python train.py --n_layer=11 --d_model=448 --n_head=7 --n_kv_head=7 --head_dim=64 --d_mlp=2240 --vocab_size=3709 --activation="gelu" --norm="layernorm" --norm_place="pre" --norm_eps=1e-06 --positions="learned" --qk_norm=false --attn_scale=0.125 --bias="all" --tie_embeddings=true --parallel_block=true --init="normal" --init_std_qkv=0.012 --init_std_o=0.0 --init_std_up=0.012 --init_std_down=0.0 --optimizer="cautious_adamw" --lr=0.000475 --lr_mult_up=0.714 --beta1=0.95 --beta2=0.98 --lr_head=0.00703 --grad_clip=1.0 --warmup_steps=424 --schedule="wsd" --decay_fraction=0.617 --decay_shape="linear" --final_lr_fraction=0.0 --batch_tokens=65536 --seq_len=512 --doc_mask=true --train_tokens=411200000 --steps=6275 --dataset="wikipedia_en"
Each number is 128 + 24 x the weight over its row's rms, rounded and kept within 0 to 255. Layers, rows and columns count from 0. Numbers have three digits each. The size before them is the row's rms in percent of the matrix's.

# layer 4 MLP up, 2240x448, rms 0.0156, rows 843-967, columns 112-223
072:153168153127134133119130124147188108121106135160111091116112127129120110093141141167143115109115107105095138110128114138160163110140121147120152130114127156093160156145132175169109192151157119138160144141101119101099166109144137130125151101093156132054089136092159121150147133140130147139129093121114146079089165101113138129138161113132
107:172154099104103112130133128152115126126161119082128104117120099130165155123103067156155072121160117124116162148102095101117117078127152113137122141083141181096156179083110122136108179096126096128102129170141072129147140140144119142149128100167141108084129119151135134057112110142120137135117119150150122139088108094119108133135166166147
113:102092165108116130186152096122143086157133117141139128099103097129162171103122104122101105140116094157099114091116118128108162098127180110121143107113138125104149125097134071156089138088105146125120117142150125155132082123145102111110129182137129123119106133124126158129132125072129096189046095095137127137106082133148141087133149119177
079:132105125076117133158123097110171118144157076144107095140153113115135123128120129112138167156089147084097108113132135142127122113155108135142172124142141173152140103171108100117152161144128114167108085132130104094109129151141122123166172131141149114128111094080145128097090145096158097125083102116141149142181099148152178126170139153167
115:114129119115122146134147117121116084127166125148121110124140131098134112173105152137130120136114134124128097096166066081154145136138112159140111087087138125157189098144111133141167100076131075145149099133097160115126141107115151109158143172142087135136120123092166115139145072161151151076129171154131134116105150088130142138120153105212
143:163108137103145128142131124128141156126124118114127128148110093145126100072128118146126145143158111146117158132095095121110163082114104138134096114122143150131155153147129124146113149141125115142137124144092082135088108152120153148109098080134193130111101115127127157157130128105118113158135104084174092110132086151144133120151126112155
112:107138146117139096117136130147179148112101134096135128102086082159163148105138090132134080117142160132096090123115077137137103107124169109160110117104153161113138155105102115152075131110140117130105120113170096109157159157170101094129144095124130145132121128109104115096126098105119118144088129137108143143132180081144110106166168110139
122:126099134108135129108152180140140069128163111100076129095146141163114117131136150135113100123071150102139140141125137098097128133145143113133116131121134174125094148096142153127111123136124075127117106116068130116111138117129084130125122092168167066121080122115105099132090120171163094127137121143133130130137136154136112136131132110146
080:162044097137120120122105129117133115140136159171148167142125156151152120097125128155138145156136116128125175157103133129133135143127134120172160096126139107159130142115099118162086143192160125143151154165135134167167186110132140092127094126147117111130154132167163136142107104141159095116122132113143145104110127131151132163150139133109
070:146102102138115152126090137126155117135107143118117124145092114146106106127132111143149129161144082074145105132155138162162146143135101142111150116159148119091147127109140086092144160111124167154131132085149125138069141109124140144159173134133109117136113103145136100163122109142103165156110109103163127121148110116148110147126185168140
108:094119108096173207148138112122130121129148110148165122116128135122114138175122116126112115105134126124124107113112172122137178124123148128133131122119137168110183101120109118149129173141168162157150136101104120083134100145102092125145130162126158129112136118135137155128120120087155101126166141093100135118133118133149153103118138147124
105:158145104144133143142126116119131137143136100144135121105125145128122120136130156145141110138095131112122108111129125173123151152126126108097107111096126151147101094150097111123165202149116145156162086127130130133145099126130167134185134143143141106165116072115137130114117122152094147131106158095145125149136111124147153055096116119108
114:152110103123109154132109148127148112151167116104105119152077152090190132175148093161150133121110158138155169152123117128128114085123186096129109125144132152128163125146103138106146122147162111120123137094113127118135142146149077140104145137126110131097112126112166134183140107119171138160111123154132143102168150085145094180119199113109
098:114124084125133082136176119116116129084082144141090137076138179177149137153165123132133143155162113154116096130139076165115106111131150175147128130131149115139124088155096153159110115106153093137130138150138154097143136136140092141127088108126102107184087135086180098124086168116111144092133173121120128144153139150144120155122160093130
101:099106133110148110158089125109147145114078129151108094116108124144136131135153136158138080120122120132137092140145149106124136175118120112130160174178130148108104147146130121105089178124081127119139119123103129105131151176098134095094148141117159129126141156138091116107117118148127106122105124125163128118122086125139125109151087113122
104:184134150117125180136141115135086153163177144100139159117150149087085123114111196161146141136134137115082150172091157118160105159133116102117132093124133119142139145146106180148151144141145085142141127142090150103096159150144132110123131123134166101082111100136114130134138125119140168099150130119112150115131108115121109152119154188131
098:113101143103138165158123106122151122090121127134133141118120121161137105114117150151172127165132103121129125094072174112169143151135143157142163159148141139114134114153103099092110129099103092132127110148100130116113142134120147106135125123138157137093099124160145132112140125132091156140131091116118125127171119105109149123122121181181
105:123107094117117128100149134129098063146141133127129086104171147071098125145140166132169156167138116146130169119103139115112139113130091098133142117128125145137131134137095133136107171151168114136120136129119116134119140132126127109150106102132114117127123171134165111141147151119170128094152138135124135136096118122099168131097166130134
097:140144177108157171086145146111143108159137113133131119114129088072162113162128111149155130133115126128158105107141105082099131110140084116151116136153107132127106136119097104140130119140148118137096126163139126125126111126178138154093116140129103103161140147133168139171106122168164116119104121091144140112126113073135106106137159086149
116:151104175114136155108129134131154122156149148185130139114149109105131109115144171117146094156139101161083104161158089119117139140126117155146134157137138090160102092141112121123154133131111119133150124113147122122105148134096149171116129155127187125175084137137115148151126123112134114127064136128148127100114050131137076119137123102118
104:151111102107140109112095151139126135148150130148129077149106106103099113139105088175120114114128141103140131102081130155159164173137153144156132147123148101109125133154134162109116151130125117117158139113132084133090121115108104115095156128138119113121103157097135134137131102103112142124086104107164129109107133102129119178105131174153
116:145120105135139092157145119139141087102088131121104126116104108142135109136105175124141081148094147116114119120127131098169124089153101105099139132140143165107099137096118185148158101197116111110135125143096127131051117113103131110116119100125143119122071186186129104109115102150127172141120061160111131133169109117120130144144121151160
095:117131094149106144102102120078151211129098119142136118074120161154137151143117130123090107118131109125177112105161087123109128108136105074124119125100115119116143131099123153123115136120109124153147082107130119107074106139093164154114131140123107143111107093175125113152086118149109109170125160131105132126162119137114118118153089140136
092:140127132117169136115087124139172112113111159138133107133154126132173091121071124166105090147133133150103149095165101095155131113122150117164111117116125158150100084154104135128106106147091097138145119127138130186098143114139122098101118114126126081148098149138145069091128113119153083117092137162120136127169111107123134098142135153151
101:128120150116129099128123092124145170172147157136135167110183158102078154151141109129082176159128141138118117132145112106164112138127167126146108102132133127093166132133067145127135176103111099160113141115077094103191114156119167104126119133141154132168102129138127109122111134131150125115131145142147130136123158143107118152149137162136
089:090089124102106125093074087139133093166125122167119125107127122143130130138140166119146114151126093095105121156115134094154143151139132096096154137147146145147114136139136128140098168168109137149145123127114166166093102118121114157126177097150127122122092149120129090114094119114142110138146135160131138136142059149122170096102117133117
098:144128105078125119103148152124129100148111154115129103159105098157137134120123104153140139130141104112084151091125128136078115120127129108104142151129129161118083221149093161144113148100141103124083138140138144127134145110104104145123129099133150129117097142130115101148139149121134136108135080113154125115096144142135117122122164131183
086:142116143133165088113051141108173139112147131144088161113128079098149107099125109134104138041149144131142150125150104123155113142120111114162101111131120136103133109176081090157151149145147108119116123166097093121134061132119133162116135120150131100151119111141127104103144085121106091136115144111116116113099125126122136174131113173191
099:122114157137137117107150141106131122143115157182119147126131074127166063125123145167139134149132109129106141150069090115127118149122167152114168140075122161155127137133109165120139154196139130125098126146203116107111156110105134147126151104160143105057107143107101159113139141124139125121121125090119132093094146111152159106155127078127
086:148156145129128087145128142115145091161117133131102148151092127123143095097126113108126096120149123129112125149101116077138119115146122177105139144158138190133141136134102127116168128177158116135100141151123066154138161153137127151132098201146159132133146102153086143136137134114110098124162121119190133117133093095112120124140147076125
110:146074138102161104165152128100192152182139103090134100112099123129135123094117119121110136118122128193097124165134125156055109121133125155161112189123114093108140168141132129143118116105163135139134138126132127134142091162148161149138149133153143136129083135127132129081127144121124131160090142119106149111168128125133145171140130110132
121:181087122133143097123093168127123111131102150147133116163135151127110086119107110154174130136154137131092080098154115103159143171144129109121151130148141106118115127147113104110165102159099143147122133125115128135134158129133144100182165130150093114103113126109200148108146150165091118102102096109124150103118116080142073166103147107126
106:104153117117113087164132108123130090156119153125142150150119110171111127119115095121149070115169127122097149147135116124113125123153117123093137148125147175121113200133114175126137129136149085130083144163116137119088155182125160163132113114140122101161122100157147128057098159134115111107123127114119135134124096149153108133128157160132
114:073145130101125127123158130137133162111126122086126158143154140142163070168147127137130148102145129157143144136093149126130153144151140124073146129119140095148131120162121113144123159110149140131134133148119150117155130135160154138085120094124135099172100113136137090079107111110120111110113122089138134121141126128124154140137167147127
090:162075125135134145172098139145155131139115135166124106125146097109138116108154132167127133109133103127139136106121132126156141131124160146168124077156132111134127158153099126116122142175151145129138146153147115123141145119146172144140151160132149134141119092101139110111143133115117123133147131062130109105119148086127125127134138134096
102:122100117132144167110112167099172158098140121179103099098100115081104162169137096132120151179096084128133153112150138102134126099138122111154125119155110117107112141130157176119135126103088143135121120117129139101105101118112083107084106094117164109119100126137125103126107113078127134108097129147103142137147099100139089106129140103178
126:129155156117152158176176103125095114140121141150069166136140159123116105161158136114176146160157093123070131107146163131142159159149105102076094143119122134151114145078095121135144144131082137144110093153132117117139130133132169117172116147129144132183139136132131144142129183139157104147104124114137116108113079135140102061135101108127
087:155161106125170131146072137124165126068146145175168119183109115164150112156103159147162115130113135098101169108124128141130088115129124164146090158031121130147114097142104132126085095111193156144092130131133146123118168128132127114127144153115165112176135133135140093124149121093130132126119115136135133139165169091143092128148141136111
094:143111154128126136125122104149123141123103134135085158120080165122136058159137112119174134153151111135127134127091109118106139175118160137111126108144128165123110102146117152108146159186146081128134100165132116151141165144145167142143166121150120128176156140094126160130129132160154143128122085159176148094116134132141115122154142144113
069:163118147086141143137140133085175128142108149152106112136098117107149101121098149070092145111110091157126175115150116116136129096134126148132124124120159146120105142155126135124136135132119107155123088130163098136172134114157118128124183116171136069148092121174124132096110160142134060126124138134129157130140109102153097172095132109134
106:194119110120134180166134088115139125171118162105179143131187142118109148135105118107123124133155157128114130124123176141152128145118101154117128142135144125117132132116113110129113148165135058129123124120106123143147111122130098176125103160173097141130125104134139161146131107100159068113113138111157134126102127083134118089119121115122
076:124151154113150106129144128152149115148141087105129094151114121142121132104142165148130092169157133118076130136128148177106092097129122130128100171139124160123109136090142089129166116143076116119173148126182100129132103126120105143150149102129108144145121116116130106079139192161121146109144181135150134124172125138164118150122125084098
109:147100130155122136134128161113120134141121104105120127122119125109007104149146106144108133124166124162118118114094106146141112104124098168144128117114121120121142098081170132148149102137089162127116147118119055165029122131131132112099166125120103115155067116124102125149153143096083146149131142103138137119167109101126135118149112141145
100:113152144136139097133115146126186108064151084110115084130130161148126119112109109141130121142124113177127102102149136089103140147130107112120120143139132151136117126125125139148135129159106173127154097137128105198092110125140104122158128106110107148095082092115183171130157181124132117127105106086133136126153132103141139057107146107149
114:107142140126159132106076145105118133070131154071141130159105132146123125134139099146124104129102108134172150149137152124138102135115093152121131144101137106142188116149133083108125164083117137137019103167116130129105104126118143156102166158147120157156110130151138102104125148096153142174143158069134127151133093155134171096128153135149
117:148140115130154135115148091127152091103124129098186103151123132113146109127148096128149111109129200141127134084152090140144127150129130105136130132155137094108097111186101125107163128148094150149132131120108099092125139137126112122181132164136117140100126102160157150164162130129085135136096147149105139095115103092126117125158184127121
115:099114143116109114127108156114113147107125114107106134110120130138135136136130115101138129137117105126093147178145112119135118145127139128074167129091138128113136127144135111122135180141138095129121118168099134148121098114110178097108127147151145136084074172141129126084138109098129129124129085143171118123120104141126128113121090165134
119:123136100126137126161110152137127120135099101128137126103108172136109111150142154157201106158124149130116106157122103107114121125138087121154103094134146155133118163168145126139115097122134153138098134133149140140084148132113094147147122125110106118136110098092124125168091106142082114118117164112109144130126125159142116128158156119117
097:157070137111155113136108129103124114146108163129137079146088104139112122133162141153131108135126112062108152132130088174109187157131109175135126173094136129150118126098135131142109180121128082130128123142158125107086131121115153117124095109117085105184152115150113164101092127105096070190121151093134113136107131126139115143153119160114
102:143083130105149176141093156137153116091127150173092134146162106121127123118144144133161125113120102111146120106124109103155126181155119127167137143132120104136104168082122144147098151124113158123163121116139130162132137129103145125136098159131136117074137093113149097100107119087148152090093157087138134120135144097144115141076147101138
080:153071112117130154110151138111162111102132115144157096107113076139121126160114129142096143141113068146142140106169100077117137125113110121100102121130131132127159140112145141140121132125104139163153110128099146113105159094171121104208157140167120095111138140085142132113088104122121103151129122118124131136166137115131138115122142143169
117:107126147127125082145189107132123122116142120119113132112101146187095124135113108118115098128114119128105113098113134130163118125148121143085136136136126173116123103143105131146149096152098094151079099150118121104095133126128137154206103124118107136144104139111140112168109138176128108142117125125141158121177128102128144118114131120105
103:186124142104147132162149123143143139122126133089116107138100124083086160144157165139104094128137161162138121077145130093157113105115125149158096100118124137113178138147161143141114132106101110137167132136131060105156120138153115141124150127134138127098121116136135119121115101125110134154105138132117172130110119115133130126130116150159
092:131112142118133114125156086101164069113120146134159144081133171133134135146151145131131164172120156136109095089106166126149124092125143107117140096123155116101123125098137141117115108113132078153159103116112120170099101112123117118144126182130175127128116145096149132151095148126155089125055125110135132110132139080123137134136169131106
108:102112133151142095097091138150109102144163122109093147130163155116046123150144141165146121131110107149159115103093141121157136125155118125115141158082128141127123108133094171104113095142115092129108126129153150128145125156115148130101135110137118122123124163101111094100073140121119157145159117116159135130169151131128106132139142104137
114:141108112116136126148131125101137125141166133121096146137126106076125138090147094118128103158080157172112147102143070110152130149126152115175132132095112163127097169118122158127154099131107128120151125193150125120109091153129125140117099106132161111097116119144105128077104136102111172133134058124112129121134118161148137159130116126124
095:078148155115140142149152159125128107139131109118124136114117145135149138165106126117102137131158157107134130088139105161097158109135125143153100107136117174152093118151146084111155119146115107142115134126140159154122092135133171120160142096138149123166142079126166078125072138154107124162147116134150138123128115154140088148107115106111
117:127159144113141077157151138121145109122105142113144121123186107156119121145110102116141132112140124162059104154125113117142132101131070154183170138117140143107132157133108114148111141132104120144120116128149101175134133150105146145110067174137140105098083104130104159112119172120113132160109125128180142139108141142145104078157122091114
097:076146156127136118136097181129166121137156113150134119102142119142131106148112155111132133077159082132151134128162138136180171158120150142117120080142128157128131089130093142080147175085115114141141116115153129133151172161094075122143161100125089124119133140121149145116125126120135128147087146101096126150163147120144123083158083117169
101:145116122124112110142121154141153169142182136113149140122104099116091113146122094148115122122129118131134124178071133107162114120136120135153115084155116159108151126114082152119078132132145116105135134133071118133110157144149111145093163099157102129137103112079166109076092155144105146108149094147170139133124163106135109146108139154136
100:179138165130138124157113162133153145140117145164115109135131161163143117096113141130130123097187120126089129136117069115161164093138117105152112117185106162133115136145074129110095176142094137150122112123088083139128114119116133119108107129137127111128075088126139116124135147144135122142075100126144141076118093143128124139151111140151
100:122191120101128145138141173132146138104045107108134057151158130144164151139115066115082110151170153166115118150135163118175117122128122086108142134163143104065172095159126178150126164147113139147099100148101137122085177119108133179145131096129086130131104102141130099130186158130109098171100134105112140095161127146135063137144130103143
111:152105120145108141166122115140143158120159110113160089138128113139095138151145117153080109113123139143152125153162125138158099113119127104136121089160116136078128143119145120115093139088153139125157121100149054114090100154145097113108165121130104109093055134157136123112111120155092152151128119133096151141177161102120116171098155146155
116:146121134105144159145145137129144111112150115128147118096098118143140131152155126144121169089154135177167119095138096105116088053136124132113102060131129161083160122103119113103122122120164140130140130120113138122091153142172101146165108108125182076112151130111195098121089097151075094167139117111135162120112123130153121119131170113130
111:113156139140158156113149146125149128104164115097150107119123135155121117179154170149123104134128133109133112142103129116109123138104048175129141151084117147134154090126113146093111193154139116126122113144139120140143109129120127143099139094136112098108108126121152164121071153149064143139143120159165130146195134155115125110086153106116
092:172155134107142122111172080144187105117155126184114134147103127106074104155161164121151124150152121143144139102133114137144131110125187139116136143176158139096081135122164111115127129064121150119127116124122080134087064116134137079121141076141136074111121128164142087148155150130137118110116085132103132127164109095144082101150112173118
121:123146116142127112172118129110155142120145114137128136151128128137088107125156136123143134133103109141136161130110083138147128181149153168158113123106161063140145139147113150101120153157078086147143126113098106097118113118111142142140130123163132121115019190108113148058145132118092157172096114147133129105155112114115072118149119106198
067:124155117112131112135161132107134114119120131088100134108108141148123143153168116108144140123118117102138120164147140082122150119103096135156119091154146122141102115133132133124129129145097113112095077144158118126096192100113086156184153122130117062101105111120142144112119110155150152134154113120113117146148126149140103143106147083117
098:185110113121116105118148140128157108131115115125145089137120082103150106103142088113130105133110176123135091138110064122133162127132139087131125125133136138081116143121142125124104124181110134114134126136169133149085144130115115148141106130139135122132117144106084150160119105088138158214138115137105138103149135155107051146105146106127
112:106112132100156082145164132129155162121142073086121121132142135114124109163167144149114054144147127187130046155091153112191126169119134179131138149127137111140130115138104166143154123134098124131134129143162133124142100168138118167115120123148135106104102126151165128127165137131149102140091164145128147138167150148140159102179152123107
108:153137117121162147120153124119094115138101101153127135137158139119140111146127110135136152120120060121135119126117105094127109127138131162097117140128136121152103134097148102161120118077114156161178106143126172095161145148094159128154131148123158130141093122167131103145102147114154103132109107097119163134111054086129100130148111095118
119:123146125111145089120133116125141117160060107143121111126107111131096115094128156109151185089174139098092110135102143141115141154160102151132100108109133115107144138157133164125187127112107132138106110156158131131100166143115131080145131140120093107171109106150137143140121100116087116111082103106142136131121124103145095122169116189153
074:187075132180124131139125167146121101135129135107104125129085146156096098118117116146171099101145115134108091103125095131125130190134133132104092165150142167126121130142125135148159100098159147115121108086120102147098142134124133137168142092137114114103116121099153138100111176147107140174098120120169093117122104138118069159166112125107
109:102128087123141090130102109112161132143145120116114128122132116160155130136123134148149100107101156167170124125112112095104178076136148105090135107163143164143128162154058099129140124111113140125166145146139108127117103144177128136116160141136130084096154098148156117119148115092108087099105084110117127141119108122117110123146140195106
113:136084154104135136148140141144162166144119126108162128104110111153154126124151111126130097119129154121131116157133148111120139106128130137131152117144146134109159107129123109145109112113079141115093135125162139128150098134168104163112139098126145148105112167152113134123132122134125137120061093124108141148115126088139118162162144127127
094:096147128101146121149146169163168147131108163128139152092177119145135157139152103095178127111160134137123095150113128092144135129122128134133125142125130117121113161124073128177130125116168116123146145142171161148170149140168097166119131110112103099121110106124147161151135149143140147129078118123107141135169115144132116162161139122144
084:097115153120135084103152111124155125139099130144090088119145117161090123156109114104156121157164117120145140138160145145105142120119143126087123127125119184119123118120125096131131089140084138136156121125121141139121138133137072136155129118176168100121111090118131098159114131145108157114083130117115125112118150108116133119126090118124
096:128114123135135173146124140130150097132125157108113169150159134125132127129103103133170088097175114125109094129113173127129142102143103138147109134122128123146100121101126124117157124169127129107117137126157134101094100138117159123153156130126126148144120132123135101093149138158170110138111111143160144108152104100137129170096114106169
104:115145147126114144114134173150139138103135139126135113129148118128112125155149150108107095154117094125124123146097118116117131147101125160147126093141161165140146145086118132130111141125109107134105100112161144109101088108080126095105118107114126100117093128112175151146163146156162154135151144109141141138078132102129172139166133144163
100:084153132137115137129174137111093140135202142131098107126161147127146145129128106132114093154110155112099158111154094141157100132135081175168144125097125115102140118152111167103129153149139106152167104114112084126117104143122133099147135175158125094090123150152166099165127136106125102157111147182133148125161113131133168085162146137124
109:112128131143110136161111107122160113137166159116150142086148140155135152122115134105104142153160104133078141107129134113116117132139102087129155158124137122096126093111095130161140138117114154122097097146126119144154122131128093108105155143139139124119081118177069130075097138134135111141124069120163117111104112112111126088084078137139
101:148114128113166068147161107110124129135069156140089128126189132151143088117120122133152105127169105120131093153121115157083154150133114137094135109129148114137140121139121102128120126090122166142145116154152142178110115142115127128154105138155134087121130146176164140119136124138132091121072149115152148127112122129154097129182108140105
133:113148100108148122110103101117170100125154085182105102102161143108150157113138142100177192091128132143099138118141103116081151122150126140109129159112160131118069125155104107152163101101145089128153107153101112148137115113109105152144146101114144113109105151117162117160129125131151110128082090101184119102121103142143151103147105135132
103:154141153105155113173155114120149144135158151180129115130136135130146110127119096129102145099151124120131158137168094172167150133116127142097116097144126132111177097175119130084142105140163141127107130187090168147112128174137132141088172135121089169140132149130147143204169115098111107150056099136122127091149166144113139155133161123114
117:138082096112131080151099129112105087127133107110107094132146134162113077163113144136175152118124193089154076186125125137129122139159121144121112123101135160155204122106165130140108115110113111142123116144132111134105123124119139125150087141173126111078091183126106151064111166110099155139138146119155134110135114183132093134134109146134
111:149130150140122099120092145132096144135087156154168128134125133104095133109127124113061158150153114110152120118174136111106125114140116121130126150107137136123156144112152107113137114092120095146102102125115183150139102142129136167150117129129153128132097140130170114143105133132113093117122111092138130130141123106117113134077094123135
101:130065192115124159150163101111108114138154121137098142153163136116085108124168107132137110157112133137075106171085112158168134155123140123127123106133115112140182125089101100162188167162071108147153142121127149121147108136136126156142126133151148129133138121163138119107096126150161120141089152165100126116142146160144118106115175143114
119:154139127097146147108131112121124113103128144136154148125093115103175115157121150141177146117168109116143124121122147126118135111141138117137143095158131183155136145176102132155108147120150120136079152157154136110151159127122143162136121103128146101104166119089125106091124141123143089143145070073148132127111108123137125110116133152159
098:133160126110152143114120100110139113166092137089101142128137105051104155104161087127113110120157136136105078136124099155159158125133121158152119087145131128126133128127105109146140101152104120116136120094134128141112104139115101109112139145119138122161112113152156115069081127112112131153085126128122158120104120125163082172120125176132
105:138150149116130119137141100132155093141122103191142124167118063107176139122110113145156067137116163162132113088150110116096152099141144114142140095160130150178115139175089114164098085107128123145096127097155146170111151144111108106154126159125176080103158118112117119137140139106145127144078103117150130119168116108147143138129127087138
100:169057141127136131093120132144151184077125142188108120132166130187157131148150128122145143133091139146094121108126120156136125150125132123120125123044129161144186094127108151125106115153137126122168091084110109091146161128132100055132145072133157151136105113096120153131053149151123150159100154132122113133136131115139113115147170094123
098:097097153123167162109120153135120129153123125149159153118115143151110135157131150121104175103120136061162146108152147086143161158118115114073132171123130154146086119133147147121128158120134155132117130124109117106138128124126131170095105118117139137187132106107128104158109143122117102132140164149162147121165171113129098128144114112137
076:140117124106138105152092148151093109178138133149103155125078166142125118113140090153159134129101089123099132098145166160120133050151119159101068181153132159123182102132104134111119171132141142146143114135103099126120143195143114137110133135170127109128143117081139132100120170136159132122124122112150160077147150131165134151120126106140
106:152103087126112147132114129112141136085097146114077125078101119121134141110140115110102176170147102083146147152150116163094142102126103122144147120137118111119185161068143136088107069139119149144129107150130188142106117121097136166105136189130148151092070091155120135122121181116122166109094114107116143124125103128153163116147172101156
052:103115122149116136156100120087117164132134130134107142123129110100147118135121152091122108126132159154133126164142140130135133146071119112130149159144137159112124130131143108101134058127102111137130129154167166152107129086128167107131177128176125080123134100114130155097134153107143124125130095135086181133119115107139131145143132131141
107:132087143136106114131103150138176093175145116104102093158084151135117130145116105120124126104112173132149101127157155084136134131120121108140126081149096140092200116077105135094135104133148142117119140137088131131100151137159144127110132083144118148128121129115153128153142181172127155164120111113104151119168137117124150182100173150142
098:098123132131111130113122144118141124092108145132151133121078123134143137136147100145121133104121117152143118137127106100145122120141123134141136109142143114116078126154130103134121116129080108148155143136102123161092155129110122131163131105131111097149056188131136067121138127165092117142076159159121140119168135138137100108163069101136
100:077124099122119124143116130114113112158100093119139074148109139106124149113174179106128149126155125163150101141126109167108100151119121196148131141109127103128137167067131117161088093136141137145104107120154174125128120140105123146134096111106133162086129157133172112152064158123122155152164144114106155133138114142140146130115114091172
118:142120181112122133145112145112113139171136120137136142155169154119092118091099177138085141123142111124095096115111137104120170119135066136122118120129133138133131111077154128161149125092086133128103104149116078163130106147108170136152129133121145087135096132132155122111134165111131127185138106113149115118147076154118142090122101115142
097:120135147133130145139154124120127135150173132097204096159113107138104120154144126169106175143169115107091128183113140118156148126135106134096140112116117111109141117157166123104135178181144098154098135114105120098108161138151138111178122102146101107126130082155140138132066138136113124139140144101143135126140158118132129105123115083126
114:121120124133116140160144087114101167127125131163102144147152161140131076104113100135148116146097069136085169110161096121130115132133120118146167161119122162135149152136103103138106138170124128149137123153189093109121104135116143131141109119135159097073075113098097136170119146137110156089140084139119133105122126123157125150113091117146
060:182154123133110115123116098117123101115145146185078111126144131090077114148127064133162143115127129165089101144081138088115134121120073142134129114129119181127141173132110141128137155110112101125135127138125150157147147128132169127152119097104143103121149124157187144127147146114127098141168121135121161165168123103117084079156087113148
088:104113148125125121145141135126166083147146088115131145113113079131121136121109182131088146130125106136084120094118132147094143118137111104139143194139122119150132104089124144127154153124123105104144115155135121183061184143104149145145113129152081121123107116153077150200112177127143122131108114137132140133122155152131132123144154135105
102:144131130094116170136152118126173116135151149118133126169168058098120165121128128107087137117124114124125145119194134143151126089132146115111151100094106124114190145081144118116117162047134114136136134136118130063148105100187105143117134093124140141112124117122106124116129109112129159130152128090128136122117092071121151181064177151195
068:121122155117146108175133106142103109142104158171134103089119126099163109137148135141137096136127123171074109094136138132163162156158126121111115131119122139140148119108146099098136114131157112134157118157111128175119107133123157172125133074110142096095111142157196137125118122109168097140110136113164143095137161164095091105150191110081
061:135113095106128118192121133130159075098092127149065150103131149117118083140140168115177147144134142166110119112136148099104091146135052068127147145157142118148066157116138144174121145130129131106130118152130137139152152090111158129151190142076108122171132157153145146113175132123119142128120115174133172143117102131142102104119122118108
092:138137088107148143105113077089115103096060136124096111067124150138144100110104132140134143137131171150145107136123077099090141092133079143113109106096124160155096164181137085128112118060138148154137151167110154142159105161129118153096134154129169089107141103156161148134106090121143114106142087120124138112128054110125162116111158137116
093:142135085110133108164096126115183149122150103108086076136120126158115122100139137119165154078133150119092108149131093121099112109131098149103136157103136133123127119101163137120084162129105159119101114081127154118108105129097098108151086139138150121141129178102206156146119152139097119167148144148103135125138136167144118106133112154150
089:098113152101128111116148126126106089152102145165111148104090134175148136115130148138109124127163150127143134113122159157079136096143126148104122114106116141114138149130149129113160139119153117142130113106139079189085113155130154137127129144171187132151138168159111132161134136129119128153176146108161132145151067091130160137172132130122
122:065125127114111101140134100141136172107132123119103137150147183105140140136116081144142137147107154158128127137152182095120125153136116119091117152104145132055180162085100148137113155109155090126126105160098140136142134148139164130089111118134187126137093178140078113117164116111122140137142078146127122142132113177119134137124104168154
097:112099159126116089172148105121137117165103129146123123115148094155094123137161133146135127102184151127102134118096132113123090120146104142141063177119125116123132124138114103083113143210089143114136115114150135167148117144117162116137070084133119094124121147143171157086092149166160132154142146133126157114151157115136097116096179135096
106:098152113144148090132158117135151122194100115107154124113180124142144122142130092126161091169151121140093141136127151123135198174141140141096135140128173151072081143109124109122120149122109107132154123111121148137136150107129120155169147159143188100083109106115155135134120137081138154112114135113111134096161093102137093134146142169150
099:179108144071147109155127144131087133176124120176126164098102139128109071156146143140167152142121081139130082134124066127127138139144113096064083137138149109094078089111110137142141154157087159131092101098104100130113145190122124128132117136133105128118112122154148113138132138129177139157122123145165160125102147133137086085124136139135
111:163114187126131093122143141128160167141108103114126138144127134114153125126116123149117133087108101155119134138119119142133162141147105105074149161103122180127123181140132115164139160131114094112172123162152142110128125158093145169081145128145165119165089164106083156102144110103095144143124056112140126122145110145127160094131107130112
116:088133116137147115124090118135160129134122126162141130133106147152173094146103125102147130121138096088123111092123187092110172167154157156110129139114146134111129082139150191117142134135179054125155135173108151146149175110090147154175134117131095108167136108136125172125174129174162110128136095097135137095136117111127092110144139142134
084:110080115110165144156106067126134153095133154117109119128119145146112116134163139147106105146130146154159152145109125145160151166126141137157123114077122095122145138151160125114086118092129080125147104128115120149100129140126118131153152161156103151098145103085103106116115133150155088111106130099118122131120107087138147138144105164165
086:156118117121130143129141097129108076145160160135098110080085128138140132153127113125167141139117161144124155146093084137151171078134147110148116107152114133134094125126127109119129106106112102151161124178094113191060135122162122119139109152135102119137132127161187096060089124080148116176132131069129119125128109160125114152152120137141
063:177120115092180131147136148098108136129169152159078124194095108128172135102125134107123119090147121117117154123129121124161132122169090121115149100083152123137113076139121092115124123134142098127115107118154129118126117159155078104133135122155159131117133156094176072097140138148109149170121099100128110122185143134147175129157147117160
091:141166134129110129084100103107131138144128151153091139151154126130118149093102127115119144112108177119141101139163116113074121100127132167142113101090123145139129168189128139117173117142169133143123141122130117141118090113102116131126076151131186106104103110104112164107141077137138153119134178129128142105152117153111178133125129093107
088:154134138126129122120100089113166124147120139120127142117120127168171137135134168153157132139148121145135146111108134119114165098138120133127139142130121170126125134140162141118119188112171111143176132134137126121064095142137135132097083107127114113171104158120114128098144155117138110122137167111136114127105113148135165113162124117137
105:144141149111157151142109163120148161160099151129127141146145126142154130123134099129126116115122164176108158123187104128093166132116158110120116121164127146123133154145035109128122142116091124124107113151130075120142157124142137128133122132107123128118107140027149106182147128148116122130094136116125135118111085124114178152153143087152
089:088126161106130060133149132133133110102116145162148130137154112151136098118135109138065100100137136138117122135142093150111120115163056111109128113103132161128092161160106134102119152140121118156110119138114133167101122154201142087139122161119116131155082134159185044116155160175096121119089136128162143131140152112135190152147123171122
097:096149112109130136161112143128153180176144124127080154121099137195151151118110136137146124119155142109133122171146147153112152084141094143108075094125111139142143109142123081119095111163128148142096141118085124115108133158130153117151130118118071110117127145126148097121061132128172124127154132108136115110128145146132133134099119178116
118:141114162114131120126119130116090082156105093123118100169137088088153137156161131132130080076127160128140106136086108159114181115138186136136152100147131117140184105147087117110183153101102114127109147139118099123096121115156115136083136125107120110129140147110125135078137091114142142150074130119127129085135125111127149141118131118166
103:150112148119126105135153150133162139163153069155143127095118106116096142150166088122117139124139092127134110087129088142140102146137114122115104101107114118109132129162157192115144114115117130134131134107123125112130122136120114125094122135189148159128128120137118167107135146113089131155130153159144138159188123118118130117135146152137